From a checkpoint of a small transformer trained on Wikipedia.
Architecture: LayerNorm before each block, learned positions, biases, tied embeddings.
Training: a variant of SOAP for these matrices, 993M tokens, 3789 steps.
Each number is 128 + 32 x the weight over its row's rms, rounded and kept within 0 to 255. Layers, rows and columns count from 0. Numbers have three digits each. The size before them is the row's rms in percent of the matrix's.

# layer 2 MLP down, 512x1024, rms 0.121, rows 0-108, columns 640-767
100:195091159173114119165153141155120114156165192161150168106155197171117125101146140130039111093078088127082167115145153080052150176095095154133114094133154173146137184136139075123143116108164164132160139105131105110098109088163158157136148109179122123147089193150112081148085141114120132111115107189255133165159092116086134103128160111132132100076098155142128121128097170126140082159132
096:188060083172147092092100092166134151148101087110150172137149117155131130117153112067130100212104154156146076145106181143129120087179140132124103130120161137117140192104142121103119082133125147110162124071135151104103138136173155143060149115172151188117064118111109135133137154178145099094094164094229135145136121124152159198192186059114137163113124150150157084135179140122133081170127
094:150131131187116123187124182086131161152117112127118111140127105142152160143120150115133113201147163112142133129152122153166118081132133108138113152143112102068095133154140106108158152177110122163187097133124143152086122118143076111155109136185095053147114082101129188165181108155094147159201085099123109125132115116150139085198094096106108092111154165121146196098069129155112139077158
100:156100098145106143153100132174138069085128130092076123125179132101077133161120104098150151144186088199088146174110120142157158116091167147155118128113127131123152148154116117100145129124146076054124151152079086165137165112129133155132145163129066101157110145101101134111129114078161057099116071158183110116135143154166125128113166158189148140099086177134116118096064130150120165107219
095:137131134099197113119113118178092142158157179134052079126111062107165169101126120094111143160156159123161132102110094073144158147197217134122129184120080107098106148111145093206073110166142104146121155115136158089121161106164108104104109155127105162178155126143144178117073172170100196132152161136100125143136156153173164164119106103082129146111131106133176135135135120135109095149157
097:161125127109142126208088164195166115103166094112115109180090164158099106041123088163143091194115170124121117118072128141131199120076143121116133108086101124188142171164131139114129118094125122094161130157154144086117106140124169023133126127160110133173123096125085108161145116137111145136109106153108076170127153077127140117174068134075091134134157133123194148133077121089142133150072
099:135065126105180093115120138135175163181213077129068096179090128119131079108194093105104125140125147128088083101127083147143128137115163151050135138094115150153137102066144070083106072160137100134146085145154099184135142152114160115194091100103051108132100089189168159139138052159112151124093158091051098121126115130155124176117121162115090107114101099151083231073116168086061164122135
102:165114128183095112095193167122107131148145138106088125096152114156054154124183084118103133025169163119106112117184088093080145130148128147152087134147048118094213114153087110118172110142155138134130111133118105116121155122134116111068048105157095181107156092115080191100110116122107089115099124085200134100163122136122104083130116145099158066103105141111167120093161156135111126131135
098:145103108139188130178147129108138099187138177069061148120162226186178101117086170159067156108103151154134127120230193078081155178077070110160118159138134127124137148211110157103144109108182119124158108163160127139144106092149169086090190161161121125166169131115123107109100121097114086116143118121233105143110097138076156123108106117053121144132123126137150130132139168142145143157133
097:102151082145081132125119114098124144113120099176152159118047160077128114100143130138168073190145182107068095119106136151104176151114150119102179131151087168063087089121114116110167106059118117101177088018094174122098163150147076135148089101130039141121113069115134090090049146132116195085084134086117123102155128121111107108135166075127081152121090087195127090159135089124143058109194
100:089118153080132115180082134112071109090161094109199192161161148099172159167143183133174122146133161189145125092149109096171111146065175139104144151153143087107108123146087151147102098098137148115127111155142093073143162137103116169160164146144140095145126149113166149135116086118113060075104158149253162108160087116095120122116075132159088146127073139112118097127133119157129135108096
098:108125122086131153133127117117090158143122118094128081162142113137141120161146116138188175125170166093130163164201110165154135108106156166168098105149112121127112076132145089071090084121112119106116100149137095129094084104082136188144135111093073098067125155133112110167163141075121103137078158156109142130133133122128159086150198146125171102111137104101142113111095101083139054136194
100:096086163083182077132090098119058119051106115107081154142129145098139147100099123115182091164162136116123162108207105116109155147100220077115104105117169152125105089130168094137123114125104128117139108155082130164117101195181114136070139137128122094143134113175090103132124144163112098148114075140154096099138130100148185103138136104079169123132196156084177086117218134140104108167117
098:071136139135115126108167126168144077151122129140150163119146151103076144165089112118114185091090116145127078120165095125138136113146106124129128128127129138142146144169179141076147153161121088138157108120119076147101167153137164131181133099162111131100085118123110158159082130141177088106164105139085160135152098127149091147089137087184117078129086122123166176139098147189110118167168
099:132150137118217085127134130109179132148191133130147128215174123134140100135137150157069144145112087097170158128137145132142101140137113106131134036100167138133131158093180104164133134146167129139143138199133062055121119082177162160164128120106070140170068112140156101084130121154137102186144150148102135101112124201131058074080122085133134156195130155074166147186078101128123080134186
096:157144139141098080126117102093138118127153149158119174149125051166073156120150077136152104118128114149092117100128055164094071108081200164094091118128147100092139193126177092110111129139132098168192160075145093140183204115093138138131144136194134125117195112173076108101149094065150071106124156118120095105082140144114138150109190149211164188104092151140178175108152115083199116118132
094:149162123179101151157120145081141139151097065165101060145140117127138134141131156091117125175179102159085110159130176191151128122135129119078161133166083114082114141115090116156083137117165113099115135150144137123063104109180151083156135108164160082121101103182145054072113150109135151117075088159172141121130141115108223141179104110150144113104130168117081146135080122110118144099110
100:169133131122080182169173080080153067076176153128148177207139144115155102193137105164114150133152113065167098142132102171165137152117133118134172116142156174099117083107073159172119083087111128077129105125128118154148133095081113127120147143108149112074105112167124058136090128094070140111108120172142152166169109144089116119079126149175121099143137133114086077159140085121100168149095
096:158127110152108124151192099133101120125157076111111132165229131155145118167130144147125167169131126090159123129147088174123105182160107115146098139209170077100116163118172133138134147148155121186080107083089082120228110126089138129095123121118097106118157168130162165129163116103148114145158098220117112124111121112187129125145082135153138118094151137152182164108134098172127174124116
098:108112159109112152104128098153138152160149110070156137115125114121170157147140116137132144182098116138138166128128157098119111130155146111144079153106146129163115204091157119060059110169139100114107153120098069164078118122124050111110135107152119121205137054147155154106150153129088118069081167125226074135105154121139162143176068109158164110092145133101170098105120155102130185131115
100:112144119156138111124128105084153166104155128156156167140175084167173153104154170178139139134152101123190189103163093096113136094175188099100165129087135120070102111182093162136153149158141136127171134135120144103146095112159176129143117088127138124107143164090144103150132189193140081140144093119160179132117131078178139096099140094108148135099164123094117155117170128128084131105122
098:133215105110122074167146163144179072126108153137124171155149111152111145104078159074099088167139125173158133159116121129120144149163121104161118147084154167117128121143111109142147148141128161108154164098170119193122098127132177122066105104144145115110103126097118131112132184191154214181115087179205086112178120216094146137128125137084101134102139120083123181128126143172121140205162
103:186125113077093126114133143160095133140089134173161216130112197121031098154151151093145145126123122112111195115134117199123111130068140200134132129106151097166124136139053139172137132050150183102145125128129122103107180089079168142105131080084147120161152156110171208072123046057137123149152132125079063093123177163070107062140132125213100122163116113126097178093106144125123061080067
101:156121089159118094091117151161124097142132163115077150136081106129087108163154171108143198152141126103077115145124141151157138077091112145098115062070114098110140129142082117030089149173100106100104088127137106136130093104169116092086156118153095124124175127156071171090139128092202185100081081107112055140125148109149136057105160081139104142086144111132097090114120133167163140096055
094:134136183127095103092181084112087089108126124133119117072101067126078124111120089092157148093113162111160156152136124124102134130136118066141134149087189126167100151104131109152091085011104157097150117177126118125172171092076129121139146080119139112086097092127163097137211123095094141118165104156115142120215178143152126131113151117116120150117123154086104122045157119156090155131176
095:095135143114136138097095116116176134156066133136082080175101094111139120099143114141092137104072166114141089084107165097078099121140058159119183121140114114105130096125148120095115124086131192129119144136127153103122119142109157130192218142180070101132139064100121098133091115120100087115106059140131136174170083042110131130145125072130111167152067125099152095122065071141123189114190
103:164136088168098096126152135144125084093178142168129119179088113038135109093158163164142127141118183129156187108142117158137170149123152172058134132093097147196112123118048123175108147149159127132163162147120154105096118146086152118099171110107125181116140130115130137091181130144104141182129174141155125105185096186111127091147168118129166180137116147113101106067136195154134154161145
099:169162147145096151148135136111133150089157147128151147139117108110216154067198114132184116107086084100112153106137169153113145099060127057099104146097087112134097132156145134115116153080165154137145111140138183127173127134118138080148104126127126162156098158132075111134146131123155106092127132127196102077152103118153184205169204161143137104137095091132085154143135124096104128122154
103:180092146098085150100117117152152071080089138111110098050160112188088128118209125159190076119137115102088113141121176162166120130136145129139174115151162119144103089140128164087118109109106108138093124106113106120088170103141159174132111152115078097097177107110172087155148122128174150068155082166220141148134096120110160130127118169136131179125138084196144127115142088106143164126097
102:143081132166142114110160192104117128180152146145150105145131062143153138144130137125126122127135167152126143059165103132140133185163131113078125074087083077114115116138120161105091171078088147142128129181188108110170149087097106090127134123142103055148165115154127109113088096107074069128146093127128197151103086152180190116075145179132138097108112131165080095110101104147109143147160
100:138134133124125105147098108068078121165080109114156144149170193149124111085097092139104122114123124107132147190109140092056123131148159183133138115131197114143157146127150110145061133127175192126136168111111130098153105075193170144118191163090133178108109096128100123155114173056174146135152152169050194159166164133085175197143098138116147153122094133143171161130107096105080163136122
101:093116183096080100111144181095115143157155167180125153159082127145191093086171136144141079076158148160171102105141070128128121154150124084168180136125164104169048123161112125129192122148127130111141123088135111154150130065111178112102120091112132088093157184109150134141105116133158152133131133158035142167061100128053164142182174166123176149128113159181155153108147134186185153116148
096:136169116148097093084174128120142112100174114124120087136142099097137127125135110057115129089113188140109136104093177194131106144107156120093146184148105137094133140179103078130141120091171144171139083165112139083137135146142182068107110107140075114118075136091111062113104181099078127103087127147059147179183095102100134106200100165087110159121163161085129161096146203125113156125144
098:135138138157112143088129134156144065130136193162110115099173072168092100217171109138163126108123090108145090073156105125104155098156117145116078149108119169103093102125169177126109164137170142091086149141090138129166163083142147111104200124092169165128153177100119169144108184208079113182015104124131179096064106121113177227123129107056085113133154111076066116089087157057098117118189
096:126141204157146137173116116145183177129097130147149138097128076142058151152127082139149063098088136183097141113087124142099144117138120102103127139204117112134125206102101137115073148145129161124094127169142165143068141125101157163067072130162104137126104155194126167106118134130077137106147189100033181122133088115127079159114074178130103125147144110175155112165132066144117100139127
101:114163133111143099085156120168138078115139088040135092144188089162160139083146142131134167114070120160139171132099185122121125139202123132118175101121088092130137069210110155114129191109116197168120139147172184181088162194139101139100174104154102157118106194121028154130155167075112124190122142156086140166091071112118132131113111157107088139119065111118069127110191158193131190091075
096:094126078119167171132123166142155103136101159106137129098121091156142133126109101139107140140123112103150098125168086137125084135156100144139183101106128161129112061188168082128107102166176210131115126098106114118178090090180131147157168125143109136084125088085124068148130113152127093151225144115132124111135143092046005111105144130121133131118147125112146169110104122112152096135076
100:132131144108138119135126090123068128195097111114167149154132139198112105117107126189098187149084096076177194152161155169107120134126082197125162137121185113146068110119112153225107161090092149118167146089145112106120148062147120140137137140145103089133102131112192153187156153133122128099119143134092066171148146132098120136129145114109128130120103134093110092149163103081147110099096
102:072155099152175152150176149112119104108083144133144196066141148083183095106101140142151152120055102107038120142097142179144071134119133102116122100131097167198092200109142097125118117066158101106130168124138165163130143118131151187125139142150143130155157130096159108101173131123151116151113130139140159195152101150093121165140142146168145185163136160143135108157151108087088080133192
103:154091109077171073104149107111099160071081125146095125037149142108178162130123112088102144124145052113102089123155162152101132121187164116162141112156096161088091129103153119193148149123116140077145081136129118170095181121101104135114191156146107121151142126072143079166102151202124151142142159111148189143195140138118138135140125054115138095163097151130126222089100114114109095137126
101:132127136136147185162111127145184084157149093163126070138130165157169094108112153128160136167110173102166146096119108101110131165107133123121092138111103129136119131128159080121118112135167114078164111182150097129161111141142113154145114170131121127083076114122128139163201083126085132129229130151146093095132152144108111089115155117084106082152152111155082164130146146161103118091107
102:147122097127096140118109146118069130118135153155105088127126148082129117078082123141149124164085121083119095161078066132145119159163188166148088145141091133157121108175137153094129108083070154069175095146105097077160093077111110153160139097089184071131162123135115141086138087121094155126159161158177100116099141113123124119146176149169169068078142155145118201175114118143189088146096
102:118138141167147113103127108092128090098142120121134102160150143141112171157151131173145092112167161129129120160106173120128127179128140099118103100127083082184152122152142101159142119147157183183144148129186138110097062121128096202184063085130168136151095168119140182086154125105172154189093110110107079180148127140113131207143109196203126135152106148195117107168201136119135075139143
098:126120128194160096115137121137132130110145172141135093217088121173127110102128106113082133114102143163133142132109152125139077110172079097139106088151164091144158107109120120128113145182173114138118125101095099069080200086144120194173118111162176185191118109084120120092141073162077115194148100097063104153154135067094188136136077146101103177082098150156114165109145140071138129159162
097:175084116144074105192139117111188100150116148115173140149145124145199193102179150144168149100126154144183179099151125107087127057101095130126088117096090158110134131199158142160089169152115161188105133114122110119130125136176075125168121164122173155130149134164115117152083167143146125128151125158115115168103115123132195118125067071172154121145154107118133134108152124165150112165038
098:139087094125193121094118174128101146164145090140178127199125112128132170146165116160090007103122139157102145140130084110176124199106109114158090084142120091142075131164138057165135141106138116143131157098042088159140082130141114113121169089094135091122101191095111132068166137117133160138125113114111164140189185131062101163104068127169107134155069094144117120174135177145133129080117
100:158118127075110127077109069190112155106082089098095149127137113162143145117096137094115097128111063144106095111145122160116158107144097146159085136120120142142128156127146134102137151112153123127170096102135120152184127101153117171165105076078063117173170168177088096149156191141133115069090083107165080121116114168141164102093139045142109148143106112124152103124131111122109151107130
097:124173118137153063117075147159055117155185118156152101117145119154084172123071102093128118163112155181164148074176155093152117170121086160123155149108144093118170085080106118129116098150086188184125103116085130158143215134080125088138135132192121087167088137129167138080131053104154177080093142067070132145185156161203077111134155102125084140179126134128132117167173135138160133097138
103:174199167194110118161137073120115122090151131071139120041147079112163091105115095110112159122110164124157126156157153099149109129108137113070147181123100165124135085166075151128146156069140177126136181107166115162114151139173090155118119094154150094123138130159080160183145094095100113152142135161153108135147138147152138178175095139113116115150188144115193130170124126115135157174126
099:095110154148078116155096118160110102142174127125105147121170129164115130084150173189125120163136123109147112115105163087123055143171121120124154135184066069079119123168156107107154162161169125167144104063047168181101091173139103123094144118093094157131097144141146227152190181116097122124077174157154138124136114081093102137173161170073138122133060114089118121165117080114152156112165
104:121128109119169116148144099087087094154173150163107137126107127087118099124137147118137069126124202104162146116208138123139155049212110133112115110099099168126110152107207132112125100121073139149116118117186112144141141116134117130121072079152073128110166113086106126125106129153065105139171162138129079168110148126070130091150068095137175122131150189155131150170096097130117097165159
095:153109113162104140160148148174089083109172102156132145137133096102092229135095065096126140082227117182160025099099186126105145120117147161181131186153183054112108117147158139115102115145143174079147101086112182097128130162118134140155165113124136145143118117136128084102144144083104121130147146160140102150114188071105170110096064111113118157150163173111041114098148154123165121133128
103:127098101082179097135111072104206108139130115130075146144147131113094124118160104147056157114118134148101082108177134178105125095118094090135197142130141151092151109108095104149084107098130133131100160091112139113105064129109159177074089125143106115086173120097171106145163141116116102076091066119127165105136109145165117133090094117068117178117127216059137146177049135157087162132092
097:090079124104111197133117141119142154215143205104091123000066158147173128084139100127109160062138134137126146167148131087141153132152111149121091110114099153165186082088134105157078144155093121065079138124186142157152092073084150188081133107145141078162096147080069182149081063130122134144147141153086082127074095109143174161169112132113091056083167174161121158056130142146094139138032
098:127103109109134169143124103080171150147126086127137167161079156113109138105169114107115090080151137179069190103127191195142092097104067168125117115072121098149157179090136160098152108126155050129130098110141120135069131149147129099115168127070101113093146157149166091154166149118165143092157175154060160118132117152096112171107148099108132164096108155202119101116098097118108136105165
097:150088101083129171158076163147103074124159083156134139120154105115131157143108121134125162130155162103144126086089150116103049094113107118135142090149091134142135052073141120051175147173146188222103070114086094120066134198117103118146081100093149090122187097101184104108091170168119072151162153117223123160076035116123186121157130157161163178123157095133162146132138145145109091140148
101:116123148086082141142103109133067081097110137134197145163114135090112113097139120145153118148196148129124114170146134118095172123156135096133074226132096133175145104113099158148119145157131159112139024178171118160165127161136070104151112111109107152090152130105136137166077123145158097134168195093053116151099143174173097128189179135115140111108064184109093133126155069119158174121100
099:159154132118110067180143127169109154172115177169174151119143178158165146147122133186102086106080198172157117118160099070152126084062167119097118160113139150157083112097141103129145125102124116109126090170170179109079159151114077058187094140110136113128133103077148122138055172175140119132123138104141115021148117116163145146135096148131144138111156166156108079144113153128115108078104
099:167120165109119121179165127124147172150102122136161086111085087121079168139093156126163175124118140147119156074079089091158165147158110094115113154121136175148162086087113088160182123137165166084085159097084077119128127115103094124149116139091136083068181147129099108086155071115162140118139063103054117147145139143168135134113127144112120077161170129175190085112096174103149120099139
099:115147126152216115181163180129132146138163101070129116083108126119109133166165151077142095139144151106130141133125143130105096116171164117117078145131176092112143077135160148130122102169099110110123060131155121070127124155167147084152095112130103094141084097118149151185071070092161145177057126119061084104152115114168175181125090094086154121118168160089124107196063111140123113123123
098:170155108096137154115090118107156158148147176122128149165138124102176148119140112109081132143179173093178171129135165150148157126143107111127140073112137101149079090157133162180083172124192159122148093139116079150091135207088169084119128147180172187151164078090109107136111165158110134089102099155150175129161152092124118108100163150090120150158136138132137101147105084113183110092203
101:134098103080207127227044161134105127156069105079091107109136148172146115118092089140124113081142145134158070148173146120127074139121118130106114117161152063079118089139129120119111146125167165129135150101136122159164153105184162138152087166090149143072183125124137163107127148145127081149174079134142145159179141112125130130098067173137135139137163155123151115089148125120159155118135
099:130113056097125074126190121125132103156141161104094118122106181101138137119165108131152105160069126156137158162120187179135104116090086166116082101052154140170113093185171137136104148141077107154107184090131231150157129109171152131132142151113125102149124194052143145170189112160114151174152105136086128104119164043114121123156113118154124125168122079164181147128167132133057094095140
098:157131143105145190095155136152150078088104155108116139086163110083139100161142101162127112111102131169154140085135170095144161152104157037107082121092131139194151134164138172165142114094143182109136156094171152134165148150095180168157088140162128190118144063142191155159084099176116123138155149142126096169105098142072177171144132154063174068101128154169045118143095170086082115195171
099:131122165174042149139094048130174096144119074184054124147123076118097085122099148150164123071148110120137089151157132113111097111100109152143114144093141121133091154151192142110176152049083146169192119193118106103134158097112068145096169190096146129138107129148143103187176159158134179153099107128166139101112114140099159098102063088139130056162081109147084116102113124118159150093134
099:117109111127138167126140125072130150128159132169048165166127144152088121108091117086077122166138138142111124098165082152104170117104093085106141095128117175188113124182177133078124159159123134156166090142199129105149123158116125125080148157126125117107173150155093113120146163076096114100102109075247169129104103174115130142149123189131166135140136126141141087093116141152104116122065
097:141137156118153131130075149104189088164171181066169118127098065122140136137101143094075182111083116143119181171126118095150103161152110107117127102153157153072144175124162159146198105172169142130156152133149037057088117148075092162083139139146125077102114132114169093108108126156136112073183100145163143087067126145147156109188140087146137092086079108186107155151143148196136173131166
098:054091063151113143193068146126122132128154122136109112113102167162177115204181138152130135118049112170169138137130130142133166152147126159126127113143127184207131053130089116086101121140107120117122141133085139098158154068147148168091153096118144138131127112134188135163147145131130187120116198071099129107079209131151157134104168112144137133101135147114158113134094118078154105179098
099:164207188155108133124103086123165077103147122149100086106151125133143130139093114082160077126116086156157115108083173097169083149143164128110158109129128094081035132145154117167118157105105135137101130174161147086129098167166188153157117103119139117103126138121093096158155185118153108151107111139075098149079141144134120162173171122197115125127174159176101099116130151138138159155118
103:101101162125155180221125055104139146122095193144141188102163112119157181121159151120176112158101126129140144130116091135159097110112138200091099122104186136118076162142164136093141126135152093173124152185070206143167200109139136098086158136146087133171067039069119137137096139144119095104138141137140142151097091132165108120145148138105095121124194163149064164119083102100164122116141
096:148118149068110115036098160123072081122151082095116111113150187151123142118148067131170131102164130136092085123102114095128114076184145174130197166162088122173146178133140173158122140107096159173107117151167196181099091138127108151120190145153178203102096094086102094132192140142104081181099087154142110104149136092070049101105194158146104157108178153154096150132137122091060155155111
100:152133167128090144187092118119113041146149180143101122107083090105055095144156131092114084149168115094123136099131086122105131130088107142154136122087109141198154153103122131122123126092145086139060194115112093139092123119092138190127099113101136116082076157141125111134084191086161172137170127127187157079138096146152117215129098040195133122111101139160121093112103119057110089082125
100:145133119168167056170157134134126125123140078183151091086086084150175095134079141165113109112105122123148150159109131169163142157163125115124091139136150121146110127173166143123178091158147088102180097106152164096109124078160164200104102080132112110092117109148149109144134124081202126100154185191016132118094092154156081158138129110090109150083120099091083117164123160094108150127108
101:163092108100036175170135122139195105081102141144058072109156106086151179162106047143034161181123193106099134183154122068123117090159177103098118053132151160159084111156111108091081145192077199171185137135131100112149098111103137141185218136206181103154120115128154122168125168160088086135139116138163122124123116117138169171132158137149080130186137076135152092145173127141110097146057
098:124112152116145178119141147111155174126148118185109103139111094126153179156109125174109157106149119064107171129088082084152141150122163144095178084149130124133132174141127105082148149073111144161151177161107111155101124197120145128181136175142083115124087144062153102123138113169195146144124104126041114141206107107082063121129157171167130172111135142127120129113112213108111140174154
099:072127109143122108140097109105138108121093156102134166112115161086103083106111081107192144122164130149077112140097178119141109029138148113152085099117128141162138129117147043124117137092137101065200072128094114138051131148126158104156103127096146124098176124174153125140125147118188128057114132141153110102113178125124131091089129101138094100146111126102149145147125109144121096140149
101:131113126136112078165099138119121150127115158074160108124124142124131141118152125157102121094143141111130129144073093124146133159107090101115096148190068152096128110149081097077149109187132098143140100137139165114096135120152115139103169119158117133128119129112142157129125112122148168096134142150126112135112141136169150122077132143120158206117131161165157104075094126149094111188150
106:116130157112078123141050130143133166127113136149112177099110122118146177120121113131104093134153178162124118098100125185144128103109107107087191141161113121113114176088138128149158142115138161178149214135198094178165118149079105157195170171119153131110081141120088129139143136108101146110052154185130126038153134177135133142072174153128084182126119140142132100131140113107128136179147
098:120144112156121068154052216118087143084145104178212175137130150169079081072137087140156132186166083098138101148175172092114130128131152143109160073095103106094174135165098094177129163051121168120162143128155199115121117166109161159119096175100115170130127110148128131131131090171093120127189084101054073151155093073127108089096113131099080163144102117159132157173137095125152132119097
104:125190119118126127107109123117078140174136171173094090182173150174118147128159177168185126154116066059102076094134141086065130112132129135155066084132136146215090109113124121139139096167109057183071125139133119132128047029183174142105100167184125146168185163088165097106129094114146136081153092169218137137102098090180118103162097097122150133139120146082104131149147159117171136105110
100:091188127069083124208132175132106060098125142130118153087165150103150098134157124092063158097140119074163138128103158092127153127152095107060146092169169119148101102030166179189084113141120117133130159154170195108085150123119077098094105146125083106131168155141130112105144061108143073138157088088079082125092110118122077106139177093117200123123160148145166177120078086142121126139144
099:130156153161138096088132131154098147098102100070104132164122111121136134146129189154104107119173132135137156096206140155110143137192087165153086125112070116124135124150102118102017137069141109140090123120104135107088119107128089125096081102149101153173088197122090160115137149092108151121203109179101056152101136112152135129109119172189100076158080139143107145129134122190106088101065
097:124205105140122142135117137119135130101104160099185139109114128163170055124108144153173124110148133139094172124147182129057137120124133190090101110097100097104061102067065120176174148119104148105133140116100159058158072084070144074164195124100145137110138125113116174084108101132135134108084153142142178138161140180167181088137121125109137125182088048057082056147088082117125086114167
103:149106085123172115097131135116151168111071156156088137090159154138113170100138131141167175095130171128150139111128137137124162093156162118134139145107128129135113123148092109144140078177115141158115128146136153090105104148161113065128090106075074101101092135095178134138163121142131110107094086111110094073211088158109164170120112136154121159070212112137138081136143128070103116116121
100:168138124122135122138206113105139086127086105098118164141140102087145152131098111141161067100109088161158131132097109104233117136106099077204161127120090145111068089127122151143119112113139110160121185086115186079145152070182146093119106150083084145139080114130115118161080124128189097119160156137201103117123123126132112153109123155160131154123143104172072143165126169165095126069075
102:151113150161123123136164158115181175146058105060092115109123111134094134133156100144085097140123140141124101105137105143170139084141164171174144130175123105108165178172111143152094115170130061131106135120143175132098153181170093133148081124161050168172122106146107120118067137174093145184104127139127153109108153085067132129087119114155146173151176155173106147116113142154134068127124
098:160137163151181103115159158104114125124116094142148138101189158161102139083101106119224116136133084138112126107099109096138162119110097158136151137064061110068162093171109107130151156109137120105168160130135213111115162064152146135109118123159122133147143160121107055127093134166142124150127100090146154090111168167120092115168143169105155123120130127100083120118155135121152100095145
103:125113143143180133159156115113180100079125147107136132152114115116119125117134206078127147153202096155116128068147145119144092098114110163079118069137131144114103138077152120099110105151071106101157130153126128162107064065139139085121139134129136167200081054100119137138212126130076079192130113155131136073125187179153109085099144172052122150157159135097101181190153098175190136154108
099:138101144086138117156108140154134131141134142165118155089166166101130134150126086184101103129126146105137128188138038155114124127040048146154167088137089157137145106120144118159067104098090095122059171175112103138136118154156134094145124125134109169161086132171089116186173109129179071127164111109184134136160131096120152104170174064157159134145122119075137102150128031116105122122107
100:133158142099099106167165137111116163115125160097147129130131139144163085138147093115104104198157158163118165119130106177075131158140105134115152105158125112126071125159166125116161133095109121133116144215139109107090141073097152031132161153124140136131161200107122028143173108163167120176154172126224116126125071094116098205104140114108125144111147107062164081065088100114178099080170
095:101109117139094101117141108098078116110128069158106156108146083134094168162130136058131104065114173209103134145128089104136151117088179146168091177106130051105143185140142125081071124238124103138154128157121071111087054115134172139117113109148119145151177093097133031159150107127132086146131164136082119133108121165141112141070074132105107181120094119122108117122144065133151125118136
103:136102117138145181140122184113111119082106115095213158122087136150149141133093143150121087083133105143126137116105100120092100138088112119113191209135157114127124138081080153084090123137107097158081063154117077121055079165201134132118111078166114139098133131079168134110136068166139099155197098130152106115081176099186106133180127139149122109146118108138174082109124101128156102139114
100:145125126119088193093077105116149098128109106073101120143153125132053131123119106201151161176153131131104148178114171134124103095157153103133113158126137130143162077100111106131129144146140137123123157113090132132160074142137086095129176097118150174153076075126124121151139123121117125090128134142158088081088173118114107138120123171126166119112148112080072191098164136160040079164166
098:158151084190133074155132142147100179135163052127118155090116131165123091118100134127138069093095117111154125148101163111128115152114088173122108150138162091137118074119158133135132111107116119130123137141108098158139117092133165119098099134097128098075129150165183133166132119142078136118128095111173129047174193145146088155143121122167141077072130166083099133100162051152071143151183
105:101138175168140132122140163109148134135169156143087147166172121133179149158076147127054181142102135120162154155144119128061138118107099096080108093123159197164077122057171153099102156091098170131145064093176175104135130151158161151103109151115102128112127112137163164088140176133098114133128156176132113115128131125139170188093053096091040067091159120147153034161145171133173120124140
100:146112172126145180140165099172070157080154088192130143081129154069140142143127164079144125068143066128094149106141074160134112172158126147141194117094103044134148082124131080084155119120128134162072136080166149088106135142115084152100135136129098126194141068159120155097116101138182111173110117153132128133134172094095198118073133133166112103089129091136124130118121110142063085152083
100:130164118132175089141162121156122128107133100097161143146110085150045122156188146141140171092135072137147078055135117166047134094162126085139208095165118175072091119139111132079129166133136130081154093168184097094077124164144139082141162173163072134066161115084115138128123110162106140083136093132211078090093174117210134187137099146125140110169165122126157190088110098140160162136122
097:155127107156113166144130151174124140117118095099124124216061168121167157121159105073147149167122111078114115138189100104179073099208092142129109114130100099085076142174109112114110122086090089135117107114141154096129110134175149178164103160161152157170147094113104138129149132160087129114153146142000200108095130133175113114181103109146153127136142127156173154087168092213110109121115
099:124115102112047127139166122131115108091141142125068143109102070111106098135144131168167137108138072123138163190128170181080139153134143128077100104117109130173084139119160150141190101182116107150060139166153117083164136219074159153148124147097094115130147110133096103093141153159157083098122115154115134128086140131162136129109103107140148100145172165167179085107146095133127193125109
100:144114110079133117125070160089119115117165090138137062124126181107152118132112166081131133169046170132096127094073115123115176167084161079121143115089123094135091105176144111113077145132088080136136096150127102157134149145149174185175037102129095179128113148089196129142139064171115150173169163142118144146093165061204121068165064116140130124096164084139150172068175066135144164093119
101:124109158110119109139104114108105106148104093139100174127106135115099145143125136110182100184081141089038086162137157163160090131123064112137121118141149144147123131110135110094157144145102102112085109181107073091139103100200130105176139128196150097099135095207198094091171151167121107081147132183115103040048097146176173138100113177136119129092130154121174067129137161061133135132091
096:084181068115050144146095131120112115176151174136136166107051112121207146087116099101149170119143110112078092090093112107146167084126138138162153153101183122048155162103102137153110095069122135139166141123112079108121135126137107104105185115133091113114160117135126124140118151121111126137108153145073123123129143122160126107111132125105129117114141134153165082123131127132142134125129
101:147116103158127209093159112138128097129109108127173157122088202158151099190181111141172143098140130156109147077153176169138147133153102094125113181168106156182129150120083142167127154026117166132074143096084113044118123142158138146135060146109070077135104111100075156116127081117108166067181116151172145165151164187142108129145151126091126095082170150154137112162138166185165180006180
102:088117158108204072163177160130043095157159097144175083134077102141145141135125118117131176102136118102160100132112162160111125159145116134120109144064144108061105056099161114178136171152035150057149131153102196134131086138069140118122079107127158138148169149136090128155072159119177176156192177166163113117083071158124124092176118140155120105118072120170126092105081104090101112172137
098:143109164082083102089101134084135160176158130178129193078114182078121077120204115163144173139129140035178175159074142109150113140159146118189142168101111147116132150135087135131063132133120119161114081176141128089117134118157094158110073128066120117109159116175148148131141053151128112101124128165136158162186114154121182146131164102163175146081098134134122151124106101107189161127177
098:110101110105164202199192167139109093167093099108118107133116149119153135114135195141091169156123118173110165161156086168083133099081206156098153097060167125165098064143147122121096103140122119049106192156130129174110118110148131113153076149130141146170080181150118139087128105128096160147163121209102115121141169122160142093154112071101184177112153112111160194110157072138120098169150
098:085142119186128129098178131158116086150131151128110159070118098201145119108069129139123129172134183132149120119141203146151126187136120169129141155140104140154167148079144183139143097153112089150153106119159123150132172120096181110173164119150085142135105107156195076141155100116150135148162133113143085195085121041105128167136180166087126175112073143133101136071146100090093120114063
097:113120123071183147119168149142149152076135133150160118157136089120160077120120015108054146128093151133139115146105091156146121152185129152121159108135163098169121164155119082147121133087094181126079113116095112202144170168105128160143137103139094151126144101160110102147103105136112146132108142102176088124094101163096111092080083162160137133122110137127157100103142085205170105110139
100:045144186182116136112140101127111153084182145145127119089151159107143126111102100142095117161114183097138050137150129143119154117113121083093106166155096124097168138137068152120158133124114085154169125099137144133165129129197096089134175125091106116152149078140132107133156123079189102113109154086213113117151123124126150189162143163156156113159151186153135119151150154130144178159097